config.toml
n_layer = 15
positions = "learned"
attn_scale = 0.125
init_std_o = 0.0
init_std_down = 0.0
optimizer = "muon"
decay_shape = "linear"
Each number is 500 + 25 x the weight over its row's rms, rounded and kept within 0 to 999. Layers, rows and columns count from 0. Numbers have three digits each. The size before them is the row's rms in percent of the matrix's.

# up: layer 9 MLP up, 1024x256, rms 0.13, rows 564-663, columns 64-127
# down: layer 9 MLP down (transposed), 1024x256, rms 0.0509, rows 564-663, columns 64-127
up564 112:510504488477498484532455492477481500558532484507510511495523499494467507473504533473515507510503543514495472502505496484499488518491456510523468490499427505550486461505468487516486509466559493
down564 117:507558467517510507521494446507522498507545545504497520497529458476482515482518492466546478461494526466507504508498484504467508479501506534496488464469513458519464501492497475493495515480514457
up565 100:496497498567495459480507472507478492492514544470484526518489537490488464530516505493466516502533501488528494491451508517505498525453481466540485501487526468510491529487524453505502470500533522
down565 099:489453454476497479484525525511486499530529472503486533493543491426501504518567508502478519469435539543483489511470520534492546491453508528472518479471487505527508487486526507495520496457510523
up566 085:478487491474549533454515488484511486511499528545472478489498545466503489490464533493447517469535513507525493486527508527525518464508490481516454516520506484512488549500497483474482541531489482
down566 089:510475473504481496504521483468499469503491505521517478517489497518504539523501570516508500523454518517527489522458493505507499512533457503481521504481511561488573490500541543507476474470474493
up567 094:485538507464513534507498508507500469500469501505502491492530510510556478469517462494456476488538504470528494534492485515482492487417497503525471503524493499487481503479491480461535526511503509
down567 086:511524488512498476515503498502461471544523492472476484478485484485490511515584507508534518512485522437476510510531496451471499481477479482521537475473503515544487467543489508529496484513465539
up568 101:506521473502473510483498503461497476498457493471504528535509476509493513507459500481478509513446470523486465485473484520551487528485504506518558474475518564484516469516477532531486520486529517
down568 105:458505528532508479491514482524514530501519489503496541506499442470489515492504516500474503492460553484507489500496495501543490480498457468507520523507465489435501457515524471473513485522481516
up569 092:485528535480467477489496456490493488543466473519511547492431517470542494487450483511526515493489497497470517503508483461507510500476500520538497474491496435532517513486436482500517491510536542
down569 095:486513522551481467512519501530485479516508488499473492469560514521493458543496537480496492487485500486456471501474520511445519458485523466491435502493490544515463477514517532503438477478482499
up570 088:504494486491549505451513509515547509509478469517520487498493537472503471495441481455498508475519454473523456497477483520529506498510469544506471500506493509482513524458509512462534513522525516
down570 085:530459522513464518537470505489540500512515472475504556474509467490482489510536523516566508554488529583491532494478522494496507534508506462490505542482538505490468507507501513505503489491502479
up571 094:482489467479497482562484518503476511505461473483503515541498483527523469499458468421565470469515486509498453473464507536505459483519564524471500489481542498483530486472484557465486493509487476
down571 101:481478499492508485457477502518489494540523513470506506514509512520510491508483525461461482480474503505530502531501487491483480498509534464486502500523528470470506509532536501523507521490500468
up572 117:470521490497472487497486475459481499530503496501530491449535501540485498487495505505548513523525489495560530532507520449515485526480473521455495452479493515573459452460519484557495479539485499
down572 114:444516471552464566476521504526472497499514518506521455549485527503531497533526494470503486502510523542482516520497490462512464496518523487502498467484470515495475461486505521495509531477452587
up573 092:478478458498439513538464492477501505539521486497558489498492507483483520542499534502500493515535515528555477462482477512560489499471439521506504521513508511486490522494451509503480539496457487
down573 097:516508520493480508484497469516523520515489516529454474516467530513467513528508480520512481505517477507500477541514487560522532479478517532508519485481501501527468506520490425505499506473495500
up574 101:520476496495477506500435456474480476557508537531461498519509498543479494472495486505508462509481525489483506430502504515478517526546517507526500490535520518450493473514525460477492514497491466
down574 100:512488500516487519493526519529457495536512496477497489451484538503509463467490475473522530559491478548510520578533514535548526484488489537442527521473513466558516501483492549508512484506521542
up575 098:529521483507516495510513505467512479475518482486499481526522512530524465441498481454507478493471490517562494505469512473491482497520471485505485539507500506502499485496494526451482539478485525
down575 095:511482515546471460528500466514481474461507509544541476512530503497478482530520553514522503507498560528479512500461492542537499496493494490460504482457488508545500464492531482502536489460508490
up576 106:469545507451541467483459555497526458484528492460494518504489526525453496495496457546536514458463535494491532466512512488513523473487516504508507513473512497493525489498516529519516494462538461
down576 118:497517576475517493515510453486524465510506479485496465456516480443495520524511537492574478482522495505487497510503501494490501495511482498488534528476460510486502505457451536509497454509529539
up577 087:543515495517495512491523539501520500561522512463507523515509550498513533521512551528509509511524486484502493455507477522469557534445492519473549494474503491527501507484512494570501465472452514
down577 094:488481468492475518491480466529485513516498514482499487497494504538508480470489524495452486534454504498504541554496509509496462490511496509484505491475516506510481530551464500495518501467500507
up578 095:504537549499510488499543487506489516496504525486477498515532504507509536482472519525480498521469485481538463502565511494489505526527521521494509489482463492503484501516518460486494470487520481
down578 101:522495463513452479511460516505515474485516523500471481522512498415470485510516506524503508498453459484553493511510494529476455502504501496496529469517525499500490511507472520503508563535480505
up579 106:508504492470530499532530509483522548520489496472507482530501535506524514481478514508490508530476460437468530546503470560516487548508477550514494510520497518499464499506474469493545525490510478
down579 101:487511488497488516458531512496472491447519490483511480479460507512498522553490476483506484501513493507471505543520498437524521449524541542501490487488504483520460488460466537510514488506523551
up580 098:497529470536511513500512489497554528505492474495539507471520488517479508511533474510493536547486519545487492498521514552470476465482456488480449521528468507441538472506507455514507472493519507
down580 104:494534549503497522469518479457515505499499499492453552500492478506497517449496472537511530496463518494492500545471456504500485516548505510552498485496544533500450531486538532507449480488472541
up581 093:512551452484498508523503498496514540507483507482540500525538478511526515480463533479499513486462443479496507512498517496507498486485484460542471463516510495475486504445503491476481482522504497
down581 087:510510499501501487461515521447485474460497522517500521489477482530508522507528549510495477465531478461472523527512486517551504471495528442427507492484506527527478490535530485521490479507502484
up582 099:503514519470524519517495505502508519470500486513495475525484500452521503480509518495488521487560520526551525482508496476493515514496519486490538477509491533505516523529431483476551458511481481
down582 097:513480494523497474485524444485516510494518507500498450512537472509505529535467469510519504506466478480479477505498475516501498448465475516493508469496488482570480522450461523533488513488490489
up583 097:485489504541487465474517567542477507497468493492516482532488526526513534493473522493458463482482560446496526510490511539519516466488497458498531527490508493496460494510505482520478492483506536
down583 101:461536487528491516497516489507496498469494500514533493539492498459500477461504535511499521529457467473487501532538513462485473493481518508502482451478506539531561484457520527523511482487450500
up584 099:496487503490502477511476552542574500490534473482527464493473499518492540497520515490476490474506528500507466547490484447481539510469549481522547483492477523449502497466503477476513477488535510
down584 097:472485469492458489480480493500487457516489540503517510528477515466505490560510492465569498474468552486512521476536510508502467511497482520474471467463497490502509534481519536542536484511472506
up585 110:527467518497497515510535510528544518477498476482497514472512561489543487474493513535499531506497507487491508430508469507503519540433499483459510522490502461468526494483498538526495485504500516
down585 110:507482501499487487484521540469575522502463485499533498503503499475506478512444491534495503513522470530512522513507505514495490525472509517490524466501522533501489474505532491495510508487478477
up586 106:496494469489522488490524469482509455523451477489472520490516538495490533524478520495519476483499496505492536479476519511506513534480515466489513484518491572527491473475533525518523540443537513
down586 102:497505466545485505543537464489549500523495533515499497498493515504466486460502507555491445518432468484491459525490515488518493539482518501473521469511497509490511524453491510533536535497474540
up587 103:509513492517457497485535495565499491553489525508526481498452494455487492498470536513490532506529511533466477518483511496508530502460496492501482541471513508500519497504506487488507474477500526
down587 104:521470488489484555498489476481485505512512484427504503547459447504472525507503485501496509483484465425502510510501545508522450502523529490491544516519519549496509480516517453499498460487491459
up588 103:485520467515501511473481541498527474469483534507506551475476497475474506490497474511531529483512510485474479509480513536519490522489492558490467515491537497510502487470482532487493474497509490
down588 100:488498496481526509512498558501507511489467491488455479517548525539493465464496492551485485513449430505526558492507499547494469468503460463482515462497522480503512492522479543567534489470483499
up589 104:501469461488492482470498463462534529497545486489491505504489507469526481549485531509539482544519493490515490527494449542536506536503509495508495520495533463508503542444498500490529493524531534
down589 106:504522514516530465552477507474517504532514514505458522451501519540526572537485477547511470511485520503487508467474487486527516540506533487470493465501514517499511473504519520532488480475499487
up590 093:501499499492466561519532481477471540522512469502534482481490538500495514449499481471562491476483474553498556496523509506457511520482502492497474503507481488488504472475504476443440484534478520
down590 093:524494500501466474456517526526484500482555533490530547473475519499478493529471488568554524497494510527517458539558491511528509494487456472466471457525495522530470479506541501505480533461513489
up591 101:486472498526508491507477521517502480512537513534508524515462520527529479469562528489510504461520503528523495482507512473485475467502487498442479500481512482513504497502503521482502447513455456
down591 109:561453496487492481512503515449477464537526485522506498511470481486481483483468534501533467516516501552496457500518503500495447497519536494485506502463470507485557477518486510508528468479467490
up592 104:533512481449474475504477499525488525520503515493531480487506518495519486494496490495443460507520507489482454495462471498462487514490495521497501502527514533527469481500481454521476517481550517
down592 102:482493511508523522474520490499491482458492547542505556526540477509505507535492483504519565501516520491484546481508484508491530484503493499524496487500509473513536475570542518548481536533503491
up593 102:490522446518493519525490483472535499506476502509533495478529480542452527481532520510470520493504470469518485479538501475514521528477537486457494489491469521461533483516486510557481488516530496
down593 108:488492481518453520508496465516503525510550477482462523488474525519528516511492525503512535539446483493490550527539505493484500539492514494499485501531476504515488504465461474539549463488529512
up594 099:479457530512523437535485522446498493484512517527496497498494500487538504510520522504527495501556503472481511463492539554493482461508506535489467509499503485490510470537519540484468487506491551
down594 097:528516515502456533472454484503575520508499455481476484471499480535453516426475520537497497536473474507504458510528511477538489509476499493490491457489518501501469534520477507504487507538480489
up595 105:455503559486460505527497501492482467509465475517497522464516494484556471535473514522480529484515517513486512470495489507511512474480513473491529538527504499458584483510510487502539491491506518
down595 101:487500501483509514455477467503496502468551482545486511495518527514484471466506504516493528555423495488511495473514524466498474505498482499526522517522498491447520494517482486494480473476494482
up596 097:490464488467461506490485510498473518467503481543508508521516497468521500459513530471529514533503519472544549515505467502506496490498502531478517529526495479496508507520466533499509483509483509
down596 093:478468525525521518514506503513466499535531485474540543477486514484486518526476532539509533478502467468513467484490478522490457534527507531479522487557493478510521484467533518468515507495437515
up597 102:477531523504477452519534460476498472533490490534556499494515488512463515524472487512501488493502500501455510509500538517519507502480549495479529491529509524521527465527496552494475458485527491
down597 106:483521443505488518549477522492499499488490512514507540550473524483487469526532463532538519491536477495463508552497528488524475486561527454511516479536496515511531480488530494483535499447493472
up598 098:463477521475486527496551458492503509487469500497493464477483491480508471536492476540537558517482484546501527515484535520540515472499490501481490467500542517517498509479464502496524527463486482
down598 102:505525486508501543512496519519556496505517525507471519495522519507479516466547523485561519477461517477487489521499491496512484510516495525546461482498470472512505510497529516474466518513514462
up599 098:471485511487517496467506472502519507464471540517511524457504503519463510496521487541522492525500504480489531508464463502504510518513468524501456535495525446488512498507520508501540495495513492
down599 099:528489496509487483526501496498533548479520505514463494555509504514470508484508513511499474467485478481457465520502508492489511505549487518510499509508494530460471526467516450511480466493498505
up600 094:489472483480515495517495544540509503481491483501457475452541489538485519511476518512517524506473479517525529498504553501517512513489513461497515557485440505496526466551473503541450484465546486
down600 098:485517500501516529479487488496460486480520498457463521517478475445530507483569468490511430466505505451525494498498552471497489556567472478486522510478522480518534510533523513507539496515514525
up601 096:521511514532536451474515515507527466493544459483498537466508510484500539511512510472482449476505471505492464484510512534484518506471496518470514545462508492506481460483534505487512471513489542
down601 097:491510482472510550454525535522513502511515529525525487494496511525521520512494480501496497521497490534513534485480499494495503529528502503489471453503502445464471473477484503553468527527496506
up602 094:491479513488496503505508494487500487536513467469500518482529541471460477506463464473544519500487498546484513479470535521549488491488517454469522525474525486502520491507487525529516479528495535
down602 092:506497448465534473481498536511518471445513536551554485511534520477487446508499522479496484531483478441479488486493475521499520524435483483492493482496476514498490500509546459480492476483496492
up603 090:473471513498474463513439504510473536504483517493516499523517497538486530481500476481410558533521482538493521485499500463530501474505498506464511494499466488508479450518482535478455476476471497
down603 092:515463509503480541505494481522512498496537550503482477488481504478475491522508488456508469506511515494527518523518476488547559556471489510507509543528508472476469487480523482480508521440469481
up604 098:477477478517441500537494552488500499523447494503504493493508471518522512551482527510495498475488525497529495515458488482475508485521550499521513519504445477488484558504487517505491511467528474
down604 093:483482537565534469444519498535485500464518491505486496502497502527486495468484479476512500481522540534489441509512452489499463551465466533472509521485493501488526511489517490487485536527495590
up605 113:527506517521514468478487495499509520494509490491461486494481500495509539495498484488540524473492479479469535455491487499497470503522512470501474530509486520460475478466514459485549475532475508
down605 139:489507498472488547507511493489493486521490508495545519509545485521493466501505498484475500514491489510505478526522476520502537481478490529520551494512512505519515525497480528512452528445518494
up606 108:535529511489527495540485487457478517532496523532483460509478498501491499495497486480492465499515502472518506488496518484455505510510467492501516496497536544540511516470506443482497498537484521
down606 105:509500484529542514543496518521542481528483496500469507515491495475489517512473531514508529495510506497464455486529490488505487510496524493517500450492449518466522469488529480483548517510500507
up607 099:548502505524451481494485494494518523526480512445479557528523509465479504491472450519512498505465486494501488468487470520445523466492486489493484545470513462565493499490490513508549498483557553
down607 096:479476521520464488494526501494495493518468438526492498500450542528496507454566427481466496556528479469497543505517456477470497543545476500487509489502479471493491507513537489504535536524518549
up608 125:489505567537517475533513495495447451542517486513475453467494460509539529527464478506506479543461532495490475487489491572527452520510483497484487488490469531522455480489519545489507429526498489
down608 134:505505505519487517493514501501465536548502504529482474508510441482513515503456505556489526491506529524499488463512524502491466504498472503481552476469496494489458449478476513479528496511505522
up609 092:461489469475505516521522495448465494482435517525515473526442515514485481469527503418518500531492513531498562520529525475470517511540477475525556500470495525467504483497461529473542515505508478
down609 090:542486490495508496472522523514479500497489504502505492458541470457530531511459499554499525467533471468513486534513504531510486484497494531530514508510464480525523463461519498479478514494511480
up610 105:476504533506444476453537504488498490516503533539502508484495479480509508512460484498523488511475511530513557476493534481523472475494510525439453488539546523494500452520497511476485521495475466
down610 100:496492472532520513533501507500496488488479531528487503507461464507508522515476500499468460505514528495491524503473436449496502484498489510492511503525497488505477525497502493544533526527512508
up611 101:527490485514475494499500488491436544493457453531482537529518512528502524501520534540527491452493490490506474498514481504501464510476502474508485472526502495515501511549502510499479482487472463
down611 098:497521484483473578510497514517563497519534521489490497464478511512539501498475452524477440463540493519516446547474506478512488494464446547508480469457494541482496471496505506527492501506485476
up612 095:441508504538492507522469530512530514472502510484500498489489569513471528527491474507492524457478465513480444492477491456482486460541474543504492515456485481511462455535476549484526470491509507
down612 083:462497509478492482480466503522464455487487464492485524464454499521456495519514535508502514502546556481502491498447512484518467463506551479471494488526493473550495504497484506561500491501508486
up613 096:526498539466563556520519501494490492533461483525509525495501487487533482466457512500499546487493511527513498502497480492501566523455490488513511463457476533515456514495525532482503531511470510
down613 094:507457514504496557535497467492515458538477523460504525465486513522478499505482499517518467476501473499500475534514498491504472494480501465501474510518527473488509489524496504508519530496493496
up614 096:456520488511486467515540515479514532499466461470501494524509550468547508490502456500531503473491508514468495536462476543499502498476444501487497484522481472490490487512504480514505459527528500
down614 094:446507472471461508510478496510506503494489488523508469519502501534481468514537531448500489532489495541502486514526521476492542469467538500552514500526535488524548505508499501522431508551463541
up615 094:472505517548508529514467480491469481505496481532539542558546473522480473506537478495490523482513524492540488470472487544505480513506504469471528458527475486504515504494483505481485508511532504
down615 101:474501521519519483476552465487476494515484481519481467479461517459499535516483500477538509509530518496517484521458452522505502482501502488507520482497504547537520468491527512487564486541480514
up616 103:483492548510495474514538530495523516530470477476490467451466479511496538482529491500504511522489512462473540510458523492502449511478464528502471507508487519529488505526461526526498504529494473
down616 107:510510505511508494482469466486470513491527521472510507502514524532473478502515517487470498477515494496527470458491514501497487517511554514533505529527564506432514469479505536482489525475532517
up617 081:524519498519472527531474526477436490535496463522504532523499536486436530492490479546483500526521477484482449494514500480496492509490559474503477496531494501467505484501528515501527434507530465
down617 077:474499494501526491482501515477574499459509461469497508495494532507516503546507516512494473498491520474493520483538485508512473491494492491527506448491504522531536512492464499488487530494474548
up618 104:487537510482481462506510488484490476505516490504475489443495466482509503532501455466504488498505469493477495513517521455505437532497487487513468504507479539503489552477492530472516481505507493
down618 102:472500520510519464462476471480507481511515489496553500477497522467481464486536522524533490501512529507460516509477518470496477507529506510489538477472497483469489475474493508491508489452499551
up619 095:530454455495456498535516467485525474552498480484494528520499483473503492517539522458499557500516488530509525537508502481501541495476492499478562512466471463484488482505470476524523475511509570
down619 098:496538544498524510479493503517502493482523500501503484466448491474488519484465506592533460479467495472494462475513480499533448486540498502503460510496531515483505476469497518491501479478509490
up620 098:473482511511517501505493522545487509537528536538451482468526493513507527466515479543534536525479471511498476466508511543488513511512507474504533503503489540541514493498507526546499481513457480
down620 092:494513493513517508498510506506487471507468477478510510490507467507518465490525520514489516517530518526463512488512472482486509463503488514523485505503508540477513493497505506470473503501534456
up621 098:516485517490475497460503508540483462471476477477456553507494473523477563479500528545497507524478483483522511515490522526520465494535500501510523497482482510504468484477495475504491530449531511
down621 091:513533515440464538512465488478516528560483449456514492487519477471506509487525504540476524498486530514492522490526513505502443535486487474493510454517527471490491467502478542502502511510559484
up622 098:504479471526485500508485495510467507523513514457479509489524515479590439458509492524503491535534499465524484509478508496474496473518488535488517490450534492528435466478539487526501528517496489
down622 107:478535492534504492497511490510499457528550507456516483537506504535479489495551473484533506503481477504539504469522485438500524487520576496502469475530521497475514476511487502504543536464497507
up623 104:479534502456510511520493529497542487527507499460455518463507507494464514503490467491497498461502522466481471499445502537494473513527524454532462503499480504522525502517502511534496533484499443
down623 100:534500486507474492472537468487498511469514494507513439534512513481474461497481523506514483498470479419442482535523494510510467479461478511457520485522488557504501504502473495519469510519526496
up624 105:508521532533487461470495524519479515531494517512525481492498543498497521467479526488491485508502570523499524462458503498536476536491499492534496525489492484522497495507507490504500487481482496
down624 095:460553480481514477515506464470513535472466518503493502490487468526504480528481482496468503484531497510499443507524476450492495525563516463485487511533479492502473475518481468542518520494483520
up625 109:510495530535494457465506496480447526510501517496486536459530493514509457509484492516524463504553543481515539476514504465504484509455485507481515464516516486504484436539475500515487478505517499
down625 110:501526498549462503486511473522480505473488506508494475520474512488465481538506520462529486443503541493533507508487512495485466504520508483480482545457471501492496493486518520476515530496462517
up626 108:512539523528517428514544482498525495466477458513514470476536526503479489513472462514524466478490469513526509506476512487489529499518495520489541497503480511517506516525511544494527442475508503
down626 107:496458479530492449462543472513444491461533514520517533494496508470494489515517495467546489456525523505540492543464519494509455530544458509481535534457486469550500518518498505498505493481482456
up627 107:514519512498493487469540481473514503515515507492554473512494486449501513461499448479505520500473494517480506530488558466509470540522476517446496527503539475547500493503493518521502442496547498
down627 104:509477499501506526501520529468484439467463460495495496496526493477473495462508493557479505500491483508527530509511495543494478471479506469466518487500498533526500519525512497457513555543471477
up628 103:501515492457567496465439498509498515509508500505505531537464516523520493474489459479438509506485494495500502444539488517511513495489502532483488487500533522467522486538510460517499474498509450
down628 098:526494523509469499469508508463491516490525512502540490491515483486526467507498518507540517513471465534505470491483495475540505531514536515480458481494485464495511493485487492536525500528509527
up629 094:498454492511486531497490527456500527497504473551495492484541493498473506446539488514467513527529466534464456487503503522542502459506521499470472533494483495529495485512504500501503504590486507
down629 085:497521552471486518523503470546501487502507496477486493521490520510488505514477506475504538578486541508513518493532511501512474518434467532503478498518528503504505466511534437448470528511556498
up630 099:528532484508497563483499460465513528498501487489503527514489518530490520483530518541530459512503509513508498471484493460488508517468509522520507503538540528505512515504481501515480528508490517
down630 094:510496486511510481486530524488515497484512498503541490452521510486525485514531468483498502510517542487513457500477510491476525490513458520485455500481478501459530475492509487486537490475547533
up631 096:480491488477546457504481497497503429525516506520497490451471530468448470464493479537541503515474541516526511456523521503526513495496490505459469500500489516520479490483489491481529453472521520
down631 091:520471494514519522504477515488495554507530497514469527470556528509545483524494491498500482533524486502467426497473471466517492531511474499513514498506491483498502525515499450505466486510474511
up632 096:472472446487526474468523517490519491481504505502515499500486545476463514499489532488502478504509505486477526486461539517504473492487467516512527508514488492530502524475474476487516515482518524
down632 097:485477510518576523469501501488480479506456510491529492493485496522475492497513470484541488568510462531489467547533476469503510484492514515535538475503514493477474498507509490491508499501482515
up633 099:510501459494502518512516501494493510544462523491492529510508469469521498499532501534533484469522474462471518476509558476450508502489479516477504500531534489494520480489517532497542502523518513
down633 091:508497491495501523493479509506493456453464506514533478492479498471499506506479500491474515526513507489510490491510516476504435510460521504487498506495522499510522507486475505511500542521534482
up634 104:500525515528495478474507481492481480444522515497488475484487493485495509492468501475469503516495505522493518525497506483532497533465466525471515504492481483546504508503486440487519486515519485
down634 109:486540492529502545509510482522530500467529520507481509516487463509491497461464508499529507529514501464495516475493483455479495507470513494520535490485530485502465473508455478494499461494490522
up635 086:514511486487500494476517487504528487493455487529486477493517495501509505449456512495481492494499482467452493556482534492491544482534498449501467528495500483529467509458518509467513479521498500
down635 078:504500488473502515486500489492493502512503508478500525468473456483452492508537465472503505463494499548509538499461516517502485487531518524533507485553531500497522487500524515517469502488487518
up636 101:517459456494496490437523490511482518484523516491508458474519488480522509493532501502506489549431524458500505537477489487507514511490510467432501538491523465520482483529527488489471493476496459
down636 103:453430547500479491530514535475488499469466474497496480478505508504507509527481502525501474492489481469498464506517426496534525463565453525505473507494465488541479548518491466498501487505490543
up637 095:512490492490502531494481481494502500493495493506522516506489523518508531492523488513491481518524511521510526462490503477545466517485503500479499523463510464513510445511511518529483504529522513
down637 083:531528524480467492493450499516461516485530509514483482500488477523487480452564509567482535486509472458528502517515476517518480499481513497444482491503506553504503531495539496523462516502505469
up638 104:519475492486520481457469522500529526505510493533457513532480478491460504522482512495538474505508489524490464533508547531550470517494521516491547483526504510482474505453512516473509535525520510
down638 101:502526486499503508489515501489499435516521505490489516507502513459500494528546492537491474543528475435499529527492464491454548504508488490486500472512474489496479488488470498498513470477534495
up639 113:513497492535551486497521476508495476500464474463515515494519506495501501513508506465506471469518520472495500480475512529482518473490480491492523527524466519516520506473549473438512427466498511
down639 108:478537496489498502499533501493503525506518539544503494470492554476524481503498466507486525501475460483476485501502480497498485519496459479510508487530523504508494528553477496518502491459530469
up640 099:476499485495475501508458490529531499478548462519544497525545490482476510513519502505467522508502485500450518486500488503494486537513494470494491485512492494482487511478563496518481511492530499
down640 096:484532465539478550477477517506487474484528455501500489485516475475489510550514506523490524482524493493521532498501497512472499501500475496503474474504497483552493493515492538532517486504522509
up641 108:493498516527474468520526516504497482502495509498531476513517494475505473492516536522494474490524483529563490497562484448514454488433546466485471466465472483461499514495514493494480485472478473
down641 106:515457556526517492477500469470517463507526533490495514541523515537538512474513456464551469489491526476476501493509502467498501449482470510507490499492488488475501483500508503520512511486517538
up642 096:500501498465527494485467481523498497532517462489539498512495499490490524508505473442426515475482533491482488456495502520488473492473478480509518507511480525471524493529520493527474538489525511
down642 097:525502488473503496502530471508527481503517507475452511481507493470509522480484499488525471521555454494506526525452482499541492547460498476464532514516527503512535506491510521452529481488499469
up643 102:495512496501444505458538498505469521460488503468529522546502496483508502482528505495507493493470531529540509484505483495516487509477485503525493497498465480532515537534503526499503508519508521
down643 095:521475554492541538483522464469537474501543536527518490495503501547485508464479472487483519491445452488468513508498523528488490505537502507540449529558486512485490513495497530527515524457497544
up644 095:514445495464482512473474527511510476516507467519475504536490526445495488477475494522499539493490475494478563521540536481506460494534526475492499530518507486480473493514545492498555510474475492
down644 086:494486484512486524485530490471465495446503491512537502484502493526483573569488538458518496459508528484518501481479511529493533466488496486452477527521497529486479486470485503520470474504492504
up645 098:490505530480553459477483502496535519472519457530470480494488510448476498558487480495520528499518487489516519502457518502444479518454442553494457545492538517518453520462512471483510497491518511
down645 099:479490469475516496487477479481465451486511560467476510538513517509544497517517557480529449512484520492495507548522505497495486502473509483516454463529505486492497434532449509542487483528431519
up646 104:460470504486530507504501496492520482503458522544484469458495499501474503476523505495521495519546514487463535517541495519517515492474498485486530473523530513475538461481493497482500470500497482
down646 104:505506467496499522463480513513513500494501507511499471491436522492532538526493474496553497482478469474483525462496498489477498480448472520532487482490497457482522536497487472502480487519535509
up647 099:477479476494505515533499490482475511496475503477519535504463539509516518477525454510513547522488491492512491462481505481509537528470505463503486488512516508500508483507506504504499484489504501
down647 100:495521459492490472498477503538519472529500512508482544486497429485479522507496564492492504495520492458480487512507498515477457508529517498528490509511516539508465486542514508531490457497482461
up648 100:448501511487522529520498513474489506497463578496506483492481484500469518507495516513497479457463498528526478518520527505423543528507518456499465477452493499491485505512485521491517460540491499
down648 105:525488514500428511470504506467508500488488476530465521488449507468501521507485503497510442499537503468508505483503486512487494484507542477519531500505512456536508496495501504478491536516467527
up649 105:503481464513487495526500509525490504487474533470507513537521471469491529501491475539497493497499487497500457550500497511520542481472448497492470518446528459562521482490501509482496500503470466
down649 099:512519512490534489521528484469510462540501505508489532490494496489457523485487511505512475507504481504520536456507493506534505522530568507494530516449518491507466500475510506493508459501556478
up650 092:494446507482489486523530463490442483539536503504525503505515491522513544478472472474497527502478483501492522494487530548508461528496490503474509524506509494487479522486495474534480438481451514
down650 098:520532486518541563494479530512526483520434502524512478467475487489485467521482461487526537508509449513524515480522499457516513510506476479512497526526590516535528490505528521511489484507516460
up651 109:513507502544484497494470508506498464531507515507462478487504520532554519507511471532510465517486510500479480528492486470467442474502513493470518524490510498487475488483512506506477480506476501
down651 107:504515497480509472531539476503520549523525504501504461483492460497487474548480515478557511521521492519481464482485476491523456538481487508472516492485483502478472491484494503500535440520507498
up652 101:467508478514456495501507519455531511554515510540498487496496492528532499498486518513465546547471524501479504514484496498500543481525518463425504532500513503513473489475469482501471519470485505
down652 101:498497478527479514423541490485480517509527536538496489482531510527532479504492491506466476501523478452432526551527512521499490483501501494488528518485512475524487525530477458509474491523496534
up653 093:501509461462500497486503535463506459513504475485530493442496518517500487475524529511557542491509482480472478523536502498500504504491511531528518513492554440517507557465502456478467525530451458
down653 090:482503512523494468462508517492447545503474510547521473465534506516525509543453484486514467481470501506550535457469471535562481545523523489535486484460481463502518474542503504509489516516515509
up654 101:470520489467511494525496478511513476503526499482473474475488507503489535520525509503494500462517494513490469500493490491510527526539475508480526462433459540500474490496504470490481500480498532
down654 105:528466455530497479489510493472493571481505486521475469562488487501518477486477503482492496570511517484486516467488480529518529491510463541507525467438536518502514494513487478522468526535499478
up655 095:482505506514501491493484483471485511523510528517456504434492513514547513489487522544528499482456484522545490528491485464505495525554491508516512498507516510498494496483488461478516525523522470
down655 100:517510507530423485462516486478515517539535484501507510511525487497512476522504471470474469506451523439500486512510529493512511519466548467492495476490548539509485458534460517472448509543446519
up656 105:499510479512522502507478480534486561487496482479512477516489562484518480477451489472504485467522488498491491526469536502497468529473466455436524471537535450511465516495492476574479492480495514
down656 098:509523489505520506533486538509485451493494479512538482485526501503505555488510498474470490499491478516477478508496500527498487474473481560490495492499474458504501484510510512480506488494497515
up657 097:461474504489456513508480489517516518471527480446481506473514499510519504473474483483508502537474482528503475490516524490518497533492495509498458472501527512489511524429532483509502507483492498
down657 105:503571513532506517494495501502521488524502516514519477483458497486458506491523498512507473539559500476510506532553525510513502476502497518514482529516525467470485462510454541522489486490531541
up658 100:488480547527502493514481499541499499531522454470525522459476508532480510502526473514520528506501520519527542447525533511507534494532470507511511451463475500490493492476514469531522506500500491
down658 097:515510509502518474483509535463487541506466529517510480477493502450481517502522517529498495511506523523473482516544471476505517502490512557482467496477496505509485534516499498509504507451492519
up659 097:521451542508524497510494498487497509463489471471532493500535468517492469470493534488468522506481502504456493493488494471465480523482515505507521491496513541505511474475567568485502470538496499
down659 096:505502500500480476478509528444508505506518539493470464500497501500510513522515521488485455515526533515526532487432491462559489508454479519491478514445548461564473528512490466506507559519528485
up660 098:500504504514531497485587492476505508493513437458476536486483499495521516475489496543481513467548528550509526515506517487520480528488491475464514532463527487487515496472467515492541504528469516
down660 096:532504507523516496468511527508535479522477447488450472499527476522514510499490522515499476512492510477501558522471432511520493479528508495456493499540451436516497474524502516522530466482481494
up661 108:494532483523470479502473479494550514461522508504504472494473508515487513510514493514471492549494491468486476519454514526547484514525510517514506451502490492505439480473495464496497523491534530
down661 103:501543491496501510487474535502507489464484462494525473503481517506475551465506477511543533515509478490478540513518511519515517461530517497502520499488514505483487535521504500470509473471449487
up662 093:458494512516524537435458479494449490479456487504491489469529507533469498474503453487461496541502449546524527492461502504550521499516463509481461514512501472478491475482486506495546481487523530
down662 098:538513513549512439494532454512524487500511473505534535476490548490505480503567500511498539441485511494508463507533495523513524493506495513512560504458506538517488520509504507519486452491498477
up663 094:510496520521504460495561456463533514485499499507515504500497517502492490498500481549511450481549470534505503489474504490535458514508513521503520505497511507501477536485507488468549500527512482
down663 102:530493491492525486462559467516478475420540466491468510508486512501503552489520510444501493526495543509520482491530506476524477546481490484524469515519545496524471491525498564521502479500514484